Weights of a small GPT-style language model, trained from scratch on English Wikipedia.
Architecture: RMSNorm before each block, rotary positions, no biases in attention or MLP, untied embeddings.
Each number is 128 + 24 x the weight over its row's rms, rounded and kept within 0 to 255. Layers, rows and columns count from 0. Numbers have three digits each. The size before them is the row's rms in percent of the matrix's.

# layer 8 MLP gate, 1728x640, rms 0.0665, rows 878-965, columns 480-639
093:134096098153105130120108154114103101141151146110114154139144143120119156115161145122108117145127114140122113154125132111110110140148098161151156082106114067151075165125106142121118139119156105147121104158113113117167130091105122132138142134203161135171083148135160127119079122107127127133143106129105110140147102108136115166161141107134136157136106128166151118127115125157112106117124185138108114138117166128117141124117129126082134152142183144144130116135136117179120154163132154
097:143100081144105133126138101143130142158108097140132184146106157116121157071132098136115145138129079117124129116135121127112126148148148105117108122142102143078121146137106114178127132085150145132093119128152130115161096086153140122119134118166107130095133118116121118149090148102133149166108158114139128156164143152126151097078089139149160151165125077150096139144187117111116097111150128143154138110121182099152103117142083163121132147093143174116172128112110129146138143137117131
101:118126153163105136165108180116087133093110153139132131119132110105118095092152166147171141132116080156135147101136097101118137149162093153123115159133141171111042108115147102112127149117123128120081108165132168076111099133151118146130163130124113139147090144140097126179103095137119140151111109133115104116155101124144113142121124165107122106140129131126103137199135171107135116141155165137155142140107167153120100165165093134120123132131131126125130104147097108118124100141119117
100:107138109105129108116134156153122134136130142148145157142099113133171117158117069125142157066150129145131143121081173104086169132102116126156158147158104082137094103145124138102100125146132149108143151157142133152127102093110123142138105149132127105129103119105136136128130127153129148128086124169185125145137114105102111069144127117123142095134135153115084103116124149123125127119120129144158123111168136138169151095147126137146123104125072161069114124122091149128174140105118130
104:130113157134129119116141115158130112136153106123129125172105107118142135113137160151138126132134109152117155128154101121131158159170146123126112123133122131130167136142116121154137148122154126137130137132088105123116101105099074076156109153092105099179141173146122147154121067156068116147097138138121105148124116106118092157102135112110150093140144139170153148119109137138131130157205132161165151146133126075129141087134145112106130118120065136187128123143109135089148116157109125
105:132170143137135129157167134167148115100149114080122118138088148111170132115117143135134153156106132118129156100122163110113085121167135129122130147130149133123094120107161101108169133182073156145151122103109128121159093135136144118119125132128106142138112080132163132134128095112167142143159117075134133162142122141144121086097121149131123145058155113107097076098109165085105118137145092090151193118105168175162124124137169131080108110129151147178118115141113133107129118087111133
100:119149126126121097145145115122099130120128132128185111143127105148122158103110117113076114140144172103119117131097183162119133141139164131122086117146124153135098122162100117113147143127123128115176087149117157108127112143160092134113109152121121125123138111101118170147172147122133119110119089142181123148145135137087125108119165090089163104155099102093130105101142092140113121102141103137140095148058086147125150138120095166139161150124186138164125072125067141152113110155144127
105:126127145113165113105143124150087143115167153125186148130123135101166147140106137166114120130138148130112167153150105111136127133129120111151136093138147121138111141144136128131145156131172156123130123110150135125090127145146155098113130086140132077119155117122124094150108110137126133128139085133131157059130122137087118122108112154158132166106141145166131136118121152118163106126119164122111166173164117147183109116147109151120109103130139116099139144117121146156147142141127096
099:123108080117103133138108132109121144116112095125135148130158169142123137091165154122158098140123059161136144110141172108109110145133095124133145077133132160110148132105128127137115123134135104126111150097184162128095139119132129108104115112138126134133145137116140100127143136122123081097150151151117122141176161128107182143124114138150100134114078161079114133126129189099155112131149197102127135131150112122149111117125154101099157144115124149162101121134119091171107140155156196
104:123164099141137102151091091084121131148139087106117177095138147145119123163169124174144121161145128121114140103149123118156121144134103127107126123127126138149137127159161118173154135162093126135154112105174150153114124132131159057086102131120120147155099095101148119128106127119113133097147100122130130093150138087145102140154142136165126113099108123125106148134098100109079103111130135127111109159167106163122162149115124139110097104096096137077170143123158129132147131133108097
100:152182130153085111124141099121162106156104117130103095148114129141140107102139114127124103152161137149113144108113107172122118144110170094142127093158141149121132109133116138139131100152111120146140132141086169126129132114154104103123143121118117155138160131131144119096080107149123112140124137122125136123167126124146124168147168113144135097148113141153107106097132113114124121151149125136102126137122129112146142093085129105094127121079136149118092154142149178101102173109152089
100:133156157088084119075101108112124093130124085155095101157102119082163146123103100097118119086141130107096111147105170178150135162128151123090126125138103115121144097113148124128118109119143139115130157155129183120090187084142117145108140112120109111143094137092103121172109115170151096150126093130138094107186161134090082131124105124142158164107108133114097127149108100144130137117100106088154142108122110129065129104138111117102122136125156145118145122149091101151115081078127139
114:121076138140140129165121111146120148144185108117148126134123118139117126132128158147147130126138164141136145152162125109087128122143160091145112121139113125101091123154150089124168118146098114160120129138142155122159127148119113102107133121162112120151122106113136122119130142171141147140152121127135150144157095101162125108152139127163127079167135110118131135091142130170069114107104177098124137145140134123122140119108152090084089151169157167132149071215184123154137110131112129
106:169167110122118185168141147142132121178123107110161123096095105091111156132125151119202182128124119113094154148149158141099060134147137108134130164132155085141115111124123156118126106127131093177174117174137112084116126134092102118139156102133118173114113157166140138162149145149120121075083136054127137122103114080134090079165153119161141130137106139114171102110152129113163132118137150154115101112145186136136114151161142137139141162112099131132118149152173085131102132122108130
107:133116132122145196134152123141142130132111160092146109085115127135119127107141124123161099124126151142210158087106108049133158129110138129154165153152081121132098107091145115137158125148151122137107130124088187156141100140116140150150112133175117107075134142141151096062110137155125145144127100114182148137126152149099154103144135115105148122129137159153123116121133157145140137113114145157150093099156107150075145164123114135132113153153089097140071121111096154101157100139102129
091:106135084084119128161162124104154151131140124110142105131122153147157139140134176144111094107140088149102133103108144147120126116141149121144082099121143122170115139145119119115141145148134131116149192124148138089134154165114122150088080123083118122143137100126155123148162090135108107119109098129086099136102157130151121122138128152170110147123154112133161155119097105115136144171140131134160164122182147156108114088139160116167135121133140106106121133159124117109169144104105108
102:132178121116109102084102127125089125116133125139133130138167148178120088115175115160145126124117120138124140100114156057147117110127129174074141136129108132130149158111125123159097132105155109129095100124108180142146152108160100167147117164118135105136133125138147101117108117123101119116140135132112114111110113166116146137109128152150119093116110086131140096118115142127098110132173138121127162159123115127141166110157142136135119151130092110083126145130114178129109107148153135
100:103154096143142124134142120145114133096119106157140125143121099145126155152192137106104146143103115143154141137120120121153174129132116119123122104153130160148095118135122132138176105147112095131153121084099107122128124147135145103113135112141134128174133170108158119125139148152129124142119128098133103138134111146119136088094098092168153119129102127132109160098089133108165113125149154122121134160139175164170134147137161138103134101118112145182115122138071128127095124119121170
104:119151132139095140107097111113113146114106144167123086099135128150150175104189152102177126122089109115152113119182164084117092187118126129108141123089114127172165114156130168142145132129139154110134162085144150128154128141117106119131137140104082133135134138124177131132185102170076101135166154120128116132120118131167131084114128124164089128097107146102126065142110128161119095154166109111150127106095148140115139098153122125146147112134174122153110180137168124113170124104152112
112:105119117152131117128070114120140146144154101159101120162095131125107110128158107141115163115087114132139131154179170119129126162098105118150128120151132079074074068164148164112124110151148103136119138096108142148131123100079130175119118149161137119160094152128139148167086133122084202152108118113140170126163125163096098099110119133109101117096131114133154122097151131128107130139102160118125126113137111128126112099121116129131121132131096088138130162121145126113124105134114166
104:103151113124165124113133126116094088170104148123154138122158127119167176149158097106107156133165132151126139143110112139085101106079141119127126130106126134122120135112133179133113145154149135076141151140141150105119166092113138106158138128117141116188135143141116125094109140138171127116094114116128094123154127130121126121119133087150096148140111073139138131146129119134139140124129123121126132156112112129153142153060145106121121136149144128120152100129111138178148125138122110
103:106135101088150111141141118112119152139117109108160096142129130105169113134169118158113098122150136127090112136124120130131148144101153123127167153114110128148135117154128151188118104118125132072103151144125104144142153101145135082132120083163114098141156126118091116088130159169148150081121142096126171179153156115154171132149125101124137139119154095111149104093077119134114128199131133172162096120149103151111108126110127153134129130098128130116110133106133101136115081161118125
090:173146121123158099095147085125144072120088142169126158136128114138145093081144156146136120141142137126118149119110091114127114117112134107153109117151150138132165077086150118178155138152167160147119135099103121113122123146138108129152128114207121100113120145122117108194150124103123092117120128128134117096141132155171156107142119113146157098143143167122148132153119135141137100145140111139152089124111061121089122118142135099166081127135116130139134103125107141105123129127105107
099:083088158102141184140133157136123095149122112109123131164107117089096159106154133108176130094130136104115120171118136094156138163114132083108100142134171141165106162090118173127120099127141149133156124137122119157111150110118124135145158115095155131181158123141112127171110115135095096125144148113145155112149125161152110117095162116111158134133121130125134095141107154095129147120108153116124108165085136156172170144138132113115106150135123127104120125136104114142096174047112158
096:150141124127111116144154134121104105156136122166121124112122134119150110119140134140097111129130152136120136099102125117079129114152106174154101168104138125120126143173117134143108114156170169128119158095127134119119144159161109153128116142112164096114146141137089159148106113110124168122132134077089143132113162104090156129167148109134153123146117107152116119172143099121128116137135156151137098152133115131117140078145182168152109101163148123157112137157137126104091169142140133
097:086096114135117137119148108080118116138101103137096128142115133153120111170170123122144111121116145119125125149145113134122118117096108151132083156136174099144097090110079112140125101141158103140161141171132158118109109167119129112100121156120143157108139150128130114123121122141076127186119179131142159109147157106104144123160095148131158143080100142113140107148078146105106166102107091143116110072149145153129113138111103152124144119136133109129137132132117103126118066181124150
098:128111100154168111160116073152132133124165133101158138123109128105148080161114138117123120126128111117128124117086128081098170153111095142119122117142103109119129129142180123141104108117129100151130137147115140123101126131118087141122147058118158161140101125122150131156096111111148109121125161088129090093118113173152155120120133162173136105145156102124145169101157097138093121174128151108107128148111133098091118115138125127115150112089104140171102123129137129073112120102094121
101:117138136127130132195156082094120152170146148149157094141134129134125128103074125098150138109135126145151140113071127116101112127110100104138110112160138099151101078085134158158164119163133138101157057112130133174158132092079122120121131140146165143136181119135176140163119107105113159156111161118152108145108132132094125081138111159090120118142104127149125178123106127150144116095124144196124155157139149128098102084159085126162116137109108116125116144110120131123131142096140122
092:163110146090112122145131089142102155137116099084115128145128113115177130158113126177138152127143114162081120111142088094126109102125089101123091111096127102119120152116160125116115123129193148130115139126078118137141132141081134134177162109105147156154091094125156147134113144132105133117114078142117117145120135181103130145108160136112145129179126118158115155106147138139167089116129112124150135170168113120120126158140125141099129091117138146112127089089094090136147157129112086
102:104076164101136151089111152139119082188146133186122175104154140115117152122147087116122131106092101103141149120144097148136140139120150104111114140097088118121134158132168110141121167139138133197092105111073106155148085136071132147136125089074140132111174061129153104119143118113117097101121149112124130140120115133126120149107147092121137145162092167114158138100149092140135129132139145143166107132107147140100177160100152104153144104161142129136115122154128133120162111084132089
094:139123124140131136124136148087127131097130099142108102078118109198173127165150143104137096132162106140112130180094138136100132133138153087146101184144151118142115075200105158151069093161116094131130108135167135148161141124115132097100114140075119160095101138148163118135127165146128139135121123102136108144151148167122106100110119087153138159144117146124120115133156145121159157097104140131152085134088185121096116145109117139123149138110114119112110133129148111153146170124133127
101:084116128138156118133067134138106134138149118179162106165132137172106152128177141069124139148096133121120140156118098138147109085107140097105131138158108103138125145154135118084129140171131141148172098102131166176137153106143155146109142144073079170129106091173139175087091095105117109111141094127140132110122116173151130120144103141143105163078106143106152170164122091081155119185131083122147171104070120125107113129108128133084137149176127111124103123173152148063171123100120123
108:098102117127100148148128138096164116073116109118163090116161164122141151122161149095104101140137111149138089147090147128129134068153080099091208151150129093120112134116164142119165132107170110124159143137096125098143162121132094126155146107108166108108163145098100077127108154151137091154088139146137166177113090114089116115139190180157126114129149153153086143119121153106097144124174126118121144153090082128150099101130127134141081156148094156097135101083118122170134088103109153
098:133138158121105140119130143141133104122078139118128078106155127151150118152132156169106133099112144134136132130038151118129116156135140139096157163120086133082155113141128118140102084119124141124109148130129124131121124098150110140089085132150156085143139158143124116120150126127182123153101158123128142137126130181155091121122128133113080147099170161096117093138128080126101166127116121106135122107125165117085134157175131100118115120157159124132117150136130124159174123150119155
092:122147126082132109163131160150109168078172137131146098139123116142133125137118141125138120134111117104148125128131114138098114107153100130097103122102093126111112157141143158118128147120162132123140149128072152106141099177159128110138139111147094124134098150122134088123143167142122100118108160123106102117141185111152152096121087130097148110130097068085095159124111128118145128105163121119172114124139114096130077129143135096144135136103166125110129131111072117132123141109110111
100:165120117117141135137141144123110081160151168138185169104137085189183113168142158123100144129141121127093151141105126105160114112080138124118134160102137097129140099132167140119116098111133123144160145137118135110124127103109108109119084120150122086127128155131151130171138139139097158101106171138137150138114128135169112106085159110130129123108111164127126132144179114110164118118157101117152130127127145150125116124132098169138122127147132167144130147104123191106142111109108155
099:135111113137130181145116133208157094141076124143127134141110133124128128113132166120119148073154120101107140070144112126133094159121137184131122122116146149107123100121165149147141107137129098126153090130124123166134113116130141104139156108114088141113138153129148161100120115104123139163182086103157154103143107116118195128111095141117172102126153103131119163119099163157060214118110119112117091111128111119088113098067123167140129126144143104130104142075114129102120120145121056
098:158110130117118110106104133112093127122104161127143105148156184108144167148134127150148106086111149117124206132118109086135141078134167121141152129152117120116096107138112101152118145115085144151111119171136073099112089080164102117160118123111135163122126149094111136145127123125116105134121109162120143135113115115121089122130135106116115133170137137142116156186139122135055157117107181142125119106152089151121101138090111141111141089128168155099112134153112133096108176122147106
097:166105135127131181108098106135119174119154110126149145128105165111113126144146127119084092116100116124138129138121169135137147186155124119100160126098151153111144184114159149150121147128140141159143119165118132158088145089129086137098121084137167145145120157082115127118151142120121151147134086110136120125132066129115143131096100146147118093123122129116153091138120134100147149114193132124097155167135120138095162129116113142103160136102127133134117139125157148127130119117140105
103:118128113116094173119118119129113118102118128102074112118150137182142113104090147132145126083108158116157136139143112096116199162085147132165089143169120154134173170177094145116156118139152142145119113121140117129130115153110140139112135085113145102080135117131116124094089142127122106124094122095117084109127152161084142152119106143129144091119120180131113141109122124162115151113112121097141140116176114157118139115120096124106107159133126147078110082107112113131118154137138117
099:124141089111141132108137128123134120106136149113112100119161135094155113150162133094082096138131135162144135149114146075146123173124113122130118076153126120107100129135116138125157131151093122139115101142162129098127177141128172127121084085123131118125109116157145136120087106120131106115154174135132116144122120109133129138143116078137109118117152156155091140105109120123140124135132121122112119146132146105139105089141147145095098147102144092138116115130122132144120142154105156
098:138146131129113110151134136104177111112101156163121140103093115142124132118141168115146097144109136136136062092120112092097178130157100154214133159142107116108148110136113152124144111137089168173151161133094128133116113144122090108115115148119139128192114170122145166197111170107150123129125145109197134144182124120153132126089138150130097112135154167081138127101151122125111132178118165096155108097135123137113153108148111144102139118125154104123143112128164136122160133109129109
094:108118113143126127211132174141155172102112124123113118084167100107136152118134130090131114128151152149148112136122163149155160132095109097136100097105130145186138113151102139130135133099149162093130185138134159119142139127140151153086140120128132172127135161141083124146153159144120156097118116196112148096110102120118178161159168141154131174153132128118130116141127108104113099088133141130123109126089140111103144124140158161165131063143099127139124154111101105111150161131146076
095:113119126146119100121075120169143144138075104198126079120141145086126168162134119135136142118096093132125101149139081117131120134128102084118117121132144109121135144164142127134118106136137132112128164115167135089099166136090071105180104165150131121134104140134168137119084119104115152107150168099141121121129104104140086132130131170174157143098148176100130107112103109115166122137107128110181103134102137103096118134125114102119137159135099108118147124121110142117097141131150112
099:120131100122069189138153151112125105106143120095103143141128153114144170135100198122150113156128100130121103130144151126135140174136094152104196157150144134107135098142158124155131117114112138136132076136139115134113144146130158125145111096147134133129098138127136151147149141119171158147131169116134101139114096105154124107103153108099142122172122076138117112123088136136100105128143120131138139100054150176126127125135105105116117103116097121089154148111126133154119163131166121
103:114147150118118145147145170088126171082110127130147172118095098130146105111138134095154129105147131128137113127139102174109151136154144111084153129127150137113110112140138136128147122139109134105157164139144157152126127137142108105107109116128140123101110157133135122123066137134154125140113171139141153155086128130131143108117157154113125105122130105158121099118119083150128142128150152109144116176158103123109123133100120178155120146131110111155113102108099089134114139124120090
094:137107118132135130124082122121124143088135116136078131130116128140169110152166116105119080149128141109106158146153142109099107138113162119134090088146156144106136131151153113123116081132089153133125094096120097124108131148099132127113103100135114127147172108140103105130126111113104127102109137166092097142125132139144104111122141139126110105184121142069091117141074182115151114134132118142162135139146112120142143129131129098136103148102154128159172121132085102125143151116139155
102:139143081152119124144184140129081066116140075129122129100143177124164087147136142142114125205118137176149122123109121099120130154080153130139134092129114112114091132139125131092118094087111062119111086128156196133130117129164120127130111080129093128099131094114123139153116127159094105140106126105134133156140088143140134088189140115107134141178183125127082114132136116157145149098148151151117132093157130095108119129135128124117068118098117153157111150118166157122131097137166094
091:115109147099137123161079099122161148134153114096118113092150140124132180195139202136125161120093122112131163164165133128161131146091097116128135107137094119098084089144097189141122141106156136136095180100131143132147184132146170141135114117107124117125067132135140135141102142115112129153115148126172091156100127104108106133168119128141110138121156154130128097120153112065123111155118124135113080122115117126074141102119105118121135161168111117150119137141126128125131128178173139
104:137143160080106108120153146131072090158115122120088076130158119153131126099118120161139122111100111150111143125121151124108137162141160107093108118104080170123156120140126137111133139076154132139162154178140127123109129126174119167100100110154133136136139152154159116156084080108069078143122151098133062122131151137141138154153124149123112095142139117132132132090136155158144125100123125150128152132133106143145123093155147163137138132174102113172083141126168150134099120163146077
086:098100129148106118174129135146159125136090128100145134160119098115141177169181145104104133152145141111138146147139104132145135153123132115108163138096113125149139106130112117133146133133129136118096110098137133145112122068129102104117114184131107141158143104118160144166124133085144120159134181146152101111154134105129172113180151097138135119126134124116121137119106122161101099114127127167088160135096112170138147151169110143105094119115111128101127118109157125156122188116116135
109:150116131113149119134119078102151152108155197099105095132102110136122132105140131130143095140151150104117170143152145134117119151119138124122127114182130128116121143146140080149150164147108140102111119108136138151090136121102165126082114116146115104110133128107111150134119116079111146176134120142070118145138153102140092155154084110127135146145151126136160126130116111137112096143169128108137108128120115127164115081048099114104133130107149180160162129154115153143174147114110114
101:132169139136171130123118155182144116170178139090138163171111123166112084129152137124118169122124121115111143112140153129123130099128087135152147125144092142127144151087098119146131100106129145077131105148081144154180127155128149147149113115138143131119093124159140173115146123166127129140106082113103146140087111150108133107143177161124127099150167166123104114127108149103134122184159147094153122171120135147125164092171126117113109090147143143118131122086181155106136104113125091
101:092131147060081097179130107126130100100108103123090139094115136134148124108142144160165121138143077168121094069168139132146116104112105114115177123095110102142136123155125106122179142115118151141146108122162135123090132123104112115148129155074129096142112136120111117112130095122125126139097135123130132158149129101142132100167162129134137183147110124157158144112147133103129169115116118120127119167170098153109105146107160168138124167130094116088134115126115118126105155164136095
101:110151139139158146140134137153143137166154142107141161099123127096128093113141142139170138126137153144146137144128126103168087104147098141086148124124149114125106088178155170122126100156094124144129133135153130159178123086099124108116127118108081147127140179141116101148153166124145104109117129131108146141167137111137099175084183156131148137102135165134109136100109102125135075109120130155093108107088103137113156114123108163115126126142161142142162147122128137153107137123144136
099:164117141104131171136090113153124110078113148137166103153121101141128137111133114127142153122131129094119094100133109106096139130115123124116146145132106133087070090120126137129114108124128137132137082177132114085141130150101134123099135086130138091148137131134143108158150137147163090136084141143135156157120126104094154134141121110165114095125096117099110124081139130129137136147149115099144087107177124131179108148097130099123098144152119088090158110135148130077124118116102148
101:142123100132171143165122111101094148132141107153089148133133160120141148115147142088153102162106098105131137159172130125149109135090131110101108143142129115188105135151122090117122129108129138133136140146132150123099108168159184103107110127145145146120101135150169117135081160172109139129123111126113141142155147133121154130154080126129164144129104068123150180125108181112167123105169121106127136133129154118136091145108155132132071044120157107087126120111208140123124120099160132
103:086176099144070094134125132122116117101081150144100108153135137158151151167101135117095130105137144093123087161144095148093096154117135093107160124131141136144089151108119137098117145104113087145141144151164154159117169100130117173103147144114165143139153149131114151122124108147129115096130093117157125138137155112151123123122118139121133123132166168104135152105156125091149077122129142093126197153151133112136130107118152114102146134136116093134079122100096098120170104126086118
109:134099127131142126116127117122096104086114120150105127131122176163138081155141089118132126118122128124115142130144155117145106132119106120131174115128114128160129117098135162121138129096117125139111115125132114125133131135090124130092137097177167091123077090122137118110136100097138138141093128131133100150129121139138128108127102122032153129134125123142118134136141128135104139144096118101120122098134108134113127116116172101139146141134101112156126153143113161086110151144096071
095:121096171082103125146107131084087160104135134127132153102115180121161123129122113151142120117161101165107114185137083158108114097108113102092133131130116116173120133113123148121128141128117150113132127106108153117122136135176146130128102167105129110112133123142152117139122132119115108113130148125063117169159138087081098139134129132148119149156132144111092127105104121131121108086112163080128155142164125195163133145130115177111139078135171123117121121134124106112114108093152124
088:148141113098087108102097133121125133107126127133101138139126071083154167102112146158124135088122150118137152121094137054130088147117091111135118151198136142171123141142104121149138089087105123136179164122164143108155107154142125143075164125160166162121134113174134101095176110137142168144132126141136134143139121137149120092133098148143124144144126111146133123124101106152129104171114166114141153096090104155141108094097155164128108142085147155139142112097155117158085104170149135
101:164123150198093110139140150130119145091118103126120141100145204139109103133135118113119095131092126136119124099143142160091157136139138165153136119152094096064126142131144151151098123087164133131145150121122159113133127122140108118110102161132120114121139105118099118106146115118134113126151118156142114110151140128108084141162081135130080119080146116128163127166154129145096112142146102139116097142130118113150168140118138124156142129099141174127082116132145105124133140166133057
101:159137090165119115149086131145112131139105071117103090158123104132118159097143132129117115153079142100100107133090132100067125124145157167148140113161146151158124151144135139147128123147136128099145078113117153134111159135094141099164139129122135160094143128088102124095051140178139132095111103103126155087146144144125154135147119069127163146135135112114099110111080124131173137137139135122127139114133119145149098129111161124129156175158139134153132156134106138094109124173151119
098:153109124166128129125088131116113173148071140127154133114106135116124168146126137167140130150124122087109138122138112117117108123111152116119074159125121149102171162174109162146116146122180123106102151101142111122089151087108094123126134147123090132114114134152188119140094112122122113107154082117142130128139136131113105085099159161143151115170141126146139078099147128120115146134127106102143132122205135159097115115140123156166122104170149120138123116122124093130125141144075154
102:125136155095143134143147157113111121152100136146092160166141138100095129143129126097116122135143121104172143118117194138083138110110211128156109133163118113101130111132103114158137151109150136137107126137147159126105143091131126096094133139162166162144141169125138137148124102130082139185094060120107141093158170122111181138124124162103122100090098128120115145095105146105138147145126151094113128123131129137130127108125130167135092145123142150182158120100136140098148124117120136
104:144130139126148119115136132121130168127163140138171135146104169125142149119133156119132140088159190161105140145105119129150136104113123157146120141144125103125111107113135158111157117146097120114108123108114141121188178123141115119103125130147144162160110103151144126153127117126132112120128105136144105132106092088134142137136132125129154070140126115130150115116099106152103138153101147147138144168135154148193123131092187108132140138118111139131152135166158146098173145165163145
097:080142096109147117082108140114133081153125133137125153118090119137105125103160119087113070118124117108084126125089122112163141143144112138136097111119120133115114130156157137104136127201140128143141150129142127110128140096156124155095131095133132141190141094125155178143156120150148120158147135130164158101128112126109137103105107123126124136132162135133127120122118136146151135162136119131123187141089099150133106145183133118134158118126150133167092153125156145080118124131161151
103:087075140190152107096140132119118175106069135182156053143122134150136120079134125167120133118128100117153105106137138123147146192104140129114138116082104188115127126138105183099116121121115085140100116126114158143160086145162168142165151120067108112150132135141146119131176132149122119151155161139125161119133122133138136114109143115061155129090170144092137117144104115130127128104127116136073089090130101167127115148116161160114132146107139122085073120143113093071138081163133121
099:089093129121134100121121138137132178125110142132108132150134102147110162134142102119143131162159146121131100114111169125143082126115104107109114152129127124140114154137097127134159129112114127115090118122112114160141117155119109117144098170125113124136105122150107164158132129109135147119155093127108087140094095153074148112107102133160121158168175104133102112120130124145104084105124115166115182122111093122146130148144127136156130115165149150084104140159124118087106086142097125
091:098109114174115119168114111123086183182124130123085144095095112154133121101165082087124158095132126149118163140149105095106077134122102131178093113115090134140144121124118076124147110153099167138068155162128146114181115148137118126132139121112133133115125107095109156131125129116143126160116146122141165096124105136131138124138137099105156160104093143153135137111122108154123130168095126119139133107157072158117138156122113121132144127151087155126111169167115121097122151162129153
099:189100117170123138133141119157109139157161145098076157162107106153141137154097102087113139164107094140151108096101152130126204096108139107122140101171164107110095154147171127144122137193173165093156067144121124144129089114155126112148139108143131143146119102114113119130148113125104104140101064166111129104132120146101166110110095108110136105129112161126136108113156138148114131158117129124150121141125121098125115105160126126118150126125105136116095156142135116125154146125127134
099:149181133164102141196111159137120105105131095116110109149127147133162098130118150130138090154125122133110104098155189158116115138120119082132152082151133104151142087122149112195103100164137108110126133146079086124126145192116105153100138096129084154146106150092095150116147132118149118130138108141126132069134094138112128102171098112139124158109127155115113152131125152176100089111167127159083118104085103132107128128120138116183160165112162126114185075105132107111129149108184127
105:136122118144108118117166170100059121136117096149137128104131109119095157145149079081165115102131110162105143141166158141090157113119159154148147132131130129116125099114146105145132138173103163108163127154122152104119088135118104101134143166137134155128134108115159097161132150157148150149147209076122157146140122174105167093068116130106106121131150146147139140148132130095139152148112150093143136175134117139146131144124154118120124159165132115131139121108151102129133152125138141
098:132145082097108138152119122135112138148111125111149164133090132122117138111169145129156124134147137172130121122178130147101116140111157125106153136111103140129139137134144135140103179119126140150100153114133075130112109112155131115126117109129120157123124125124119114128108065122101157129169184076136081141079121114143142131176109130137107116129133173122125100145098131097106146139129120144140095096134158149135121131086131060155078161105082111097099124136181145146118112163111109
099:112108148131109124105121171126137169119146114119118131066129164135147144123150108117115095149151115071156130115103139158120112122131149151085150120141141170127123155173160095139111138093086105160110134113138081149131121144111114144140158109089116136107126180154112127120129057119142147133114154109124086106089153137139146138106114112149142095129124113106143142147108114130150070076146117144117142134138106110107100079173132144147131108124127108098138167149061104133107135163081098
104:157123117101138108105156111138119125118105137145117126151120120137158123153112116147152140109167160142118119119095067180114072111128125124159135165112159132180145161137121126117132097102150087140146103150150099122128191123094129144120161135136126105160119143104111149154139110103144168078110149164130108152139129152114133106137180142117147125118136167146160130138086116140114112132120116109118117143113159124118124123138104163114136138145147143156130097135136113104136130134116132
098:136140135170136124128091081102108165100137145133120162106142140143119160125155130131095114082159088123132131123124133162129114142132120119126120101190093145116164088126144118158146118105122130153159152080133157115098164145118157106159107163141117110096136107136123115115110155124129114154134180125129141113138163121105129101122058126118170111152138128136168145144148120150150104156135129121138100138143145106102148137113136138132152130151063102155123107102205131147160118113106131
105:116149144108123106128126092163096135128103123116111130152076135093114132147112161125180113143118161073161113156142148143140123159102122103135090130109113129168111121170137161156164109126133125098096154118152140083092139118124141114110132146189132144183115083118124140176163137135126148127102176111169139112127138122130158099147078125158118057121143179086104122110146158168132151136156128159146124083121172170158078115115107125128149129124164071163140107119118126127146142110145168
097:114108087150193110132101105093166125132078101137112118132129117144180192154116139129124117125120090122082170167154130109164112091140137123108158097133118175143160155150128147147059116138136105115119092135168132179087099097174174156076144111135090126121097125163132147113106094152143153128163119119176117150112072075135128117120099119162123151135172113150153110126128152120164107106132092107170115110111100149129117114118148160122164137160128138154128149083145138153138144158115141
104:168119100155111115114171114086108091073120108094120105132103140102095128104128140180154167128170102108131120120111160088116157102116096111148113153118140104125142125154135111141140131181147146169117117140120107122164139116105124148131118119163110103108093132103125133129135097219076097151120120137146100091130163154115147157113127131139090133130098136100157125117111159186187091151104092139123106126054128175126149121106114181101172133103107077148101133114110104120152127118143087
094:147097119112154057129139140161125142151110157119140138158108150185133139123114149111088098135134142130123124155117125139081121076150152172102163106117162096117129132098158127126136111110113108127087109171149109140135126147159155098112122138102123134130135119142125148129110120131099119112090078101171101125168103132126174121129128130126146116131155138140121095134118142099135109082126091139141120109159124145169154109105172129109114120142165101146104148123133117134155141102123117
104:114151136118146157144143158145103108105100112140139147149132098135146129111162130088134112105129076116092125101112176116145119113135166092137133132106098163141170141114120064153132164129111142142190158144138151135130148130096139131101158147149105129128116112166141132150161119133121166105146114085182111105115130113095112080132128124148105171138111114128164125128124126166121133126151143158148091135160147087149119152133112109115122158143174094163161150156133144117136137160130105
096:172140163129078116122086089139118152104152094110112089139114118083116193152179081096146159126128083133158161110088167131120106058092113119136127168109127113127122117131144089123097120099127152179118141170143125112109162157147114109124123138092098139065148094128169128147150121138119116125109116154133119119136108142091183101123140062162126169144081114075120152126138172136112169167134082141126157109134155099143113120110087161123142124170142134161149150130127140121097145115130141
101:142148129082159157131168152134157154146136150090119183178122125149126123126098171127182138138138120153174145131079120109126146129162122090153116143148101132131147107135143144125143095178149154071158151107097108155138118093147126150139159147131143138101102127115160135105140104125147108136156102119141108153102122146110138157139103116092153129111103077099100097139114150123161112136121152110177143138113153137163176123149150129157130113127108125134116143141122177083101101139115126
098:141117106118110142147125145101141158112125124103172113131133133137108154116135174094128106158176134116110125103119115099133124100124152150116176087152128190141150085136154123165174105135130175165150121121114115114127137091133117161101147125157153156104138151099108112157152166109115119117111127152150102118138110119141102079178125151141151141097126130111167189146160101100137111131112121111158093107134167152140137193144156125093128139101178127115124125099129107143148123116137129
098:109113130126132094114103142079134099127107126116123140152124134132161107153147112080099077136141088159157113107150143132112131092134078124160124079101177107140118101150189108150114111139097117144110131178116124164147140116147131100137119183128101098159082121116136134114131151131090120130098189103133156130130141126122139125121096106172113096146115115132135167111115118143129136132103142140141122139108115136134137117158156105101109125128122135119103109104101180134104157099107102
098:132123146123116112130148114159164099166115132109133133114138134116154110110140109121139154170133152128089160108055117095116115144103096158137117120137136090137098118133103133140143146138140133143179131115081151148140105169154129133143096133122133075136160133099113082104187105134142134124119155129146110134138159126113152116130105102095152138134085154105178111114134137127156131117093130135119159111128089100138158153154106117110154124161124109112152127136164071122135144143125154
101:094134156125119113104096102129149108143120188112136140150149129107143089149138135140133092161170072156128086121121123144119131137117142122132087148075120107146173140065161101131121158161160133116082101159152098143123166141125110118106111165131087097102119071136111149145155124130119106131109110168147100131136157083094105115112173137135124124135141118128104136081119139137088136133088154147170136155111096145108105134183159133117173168140140152165091098113169133082152184117127123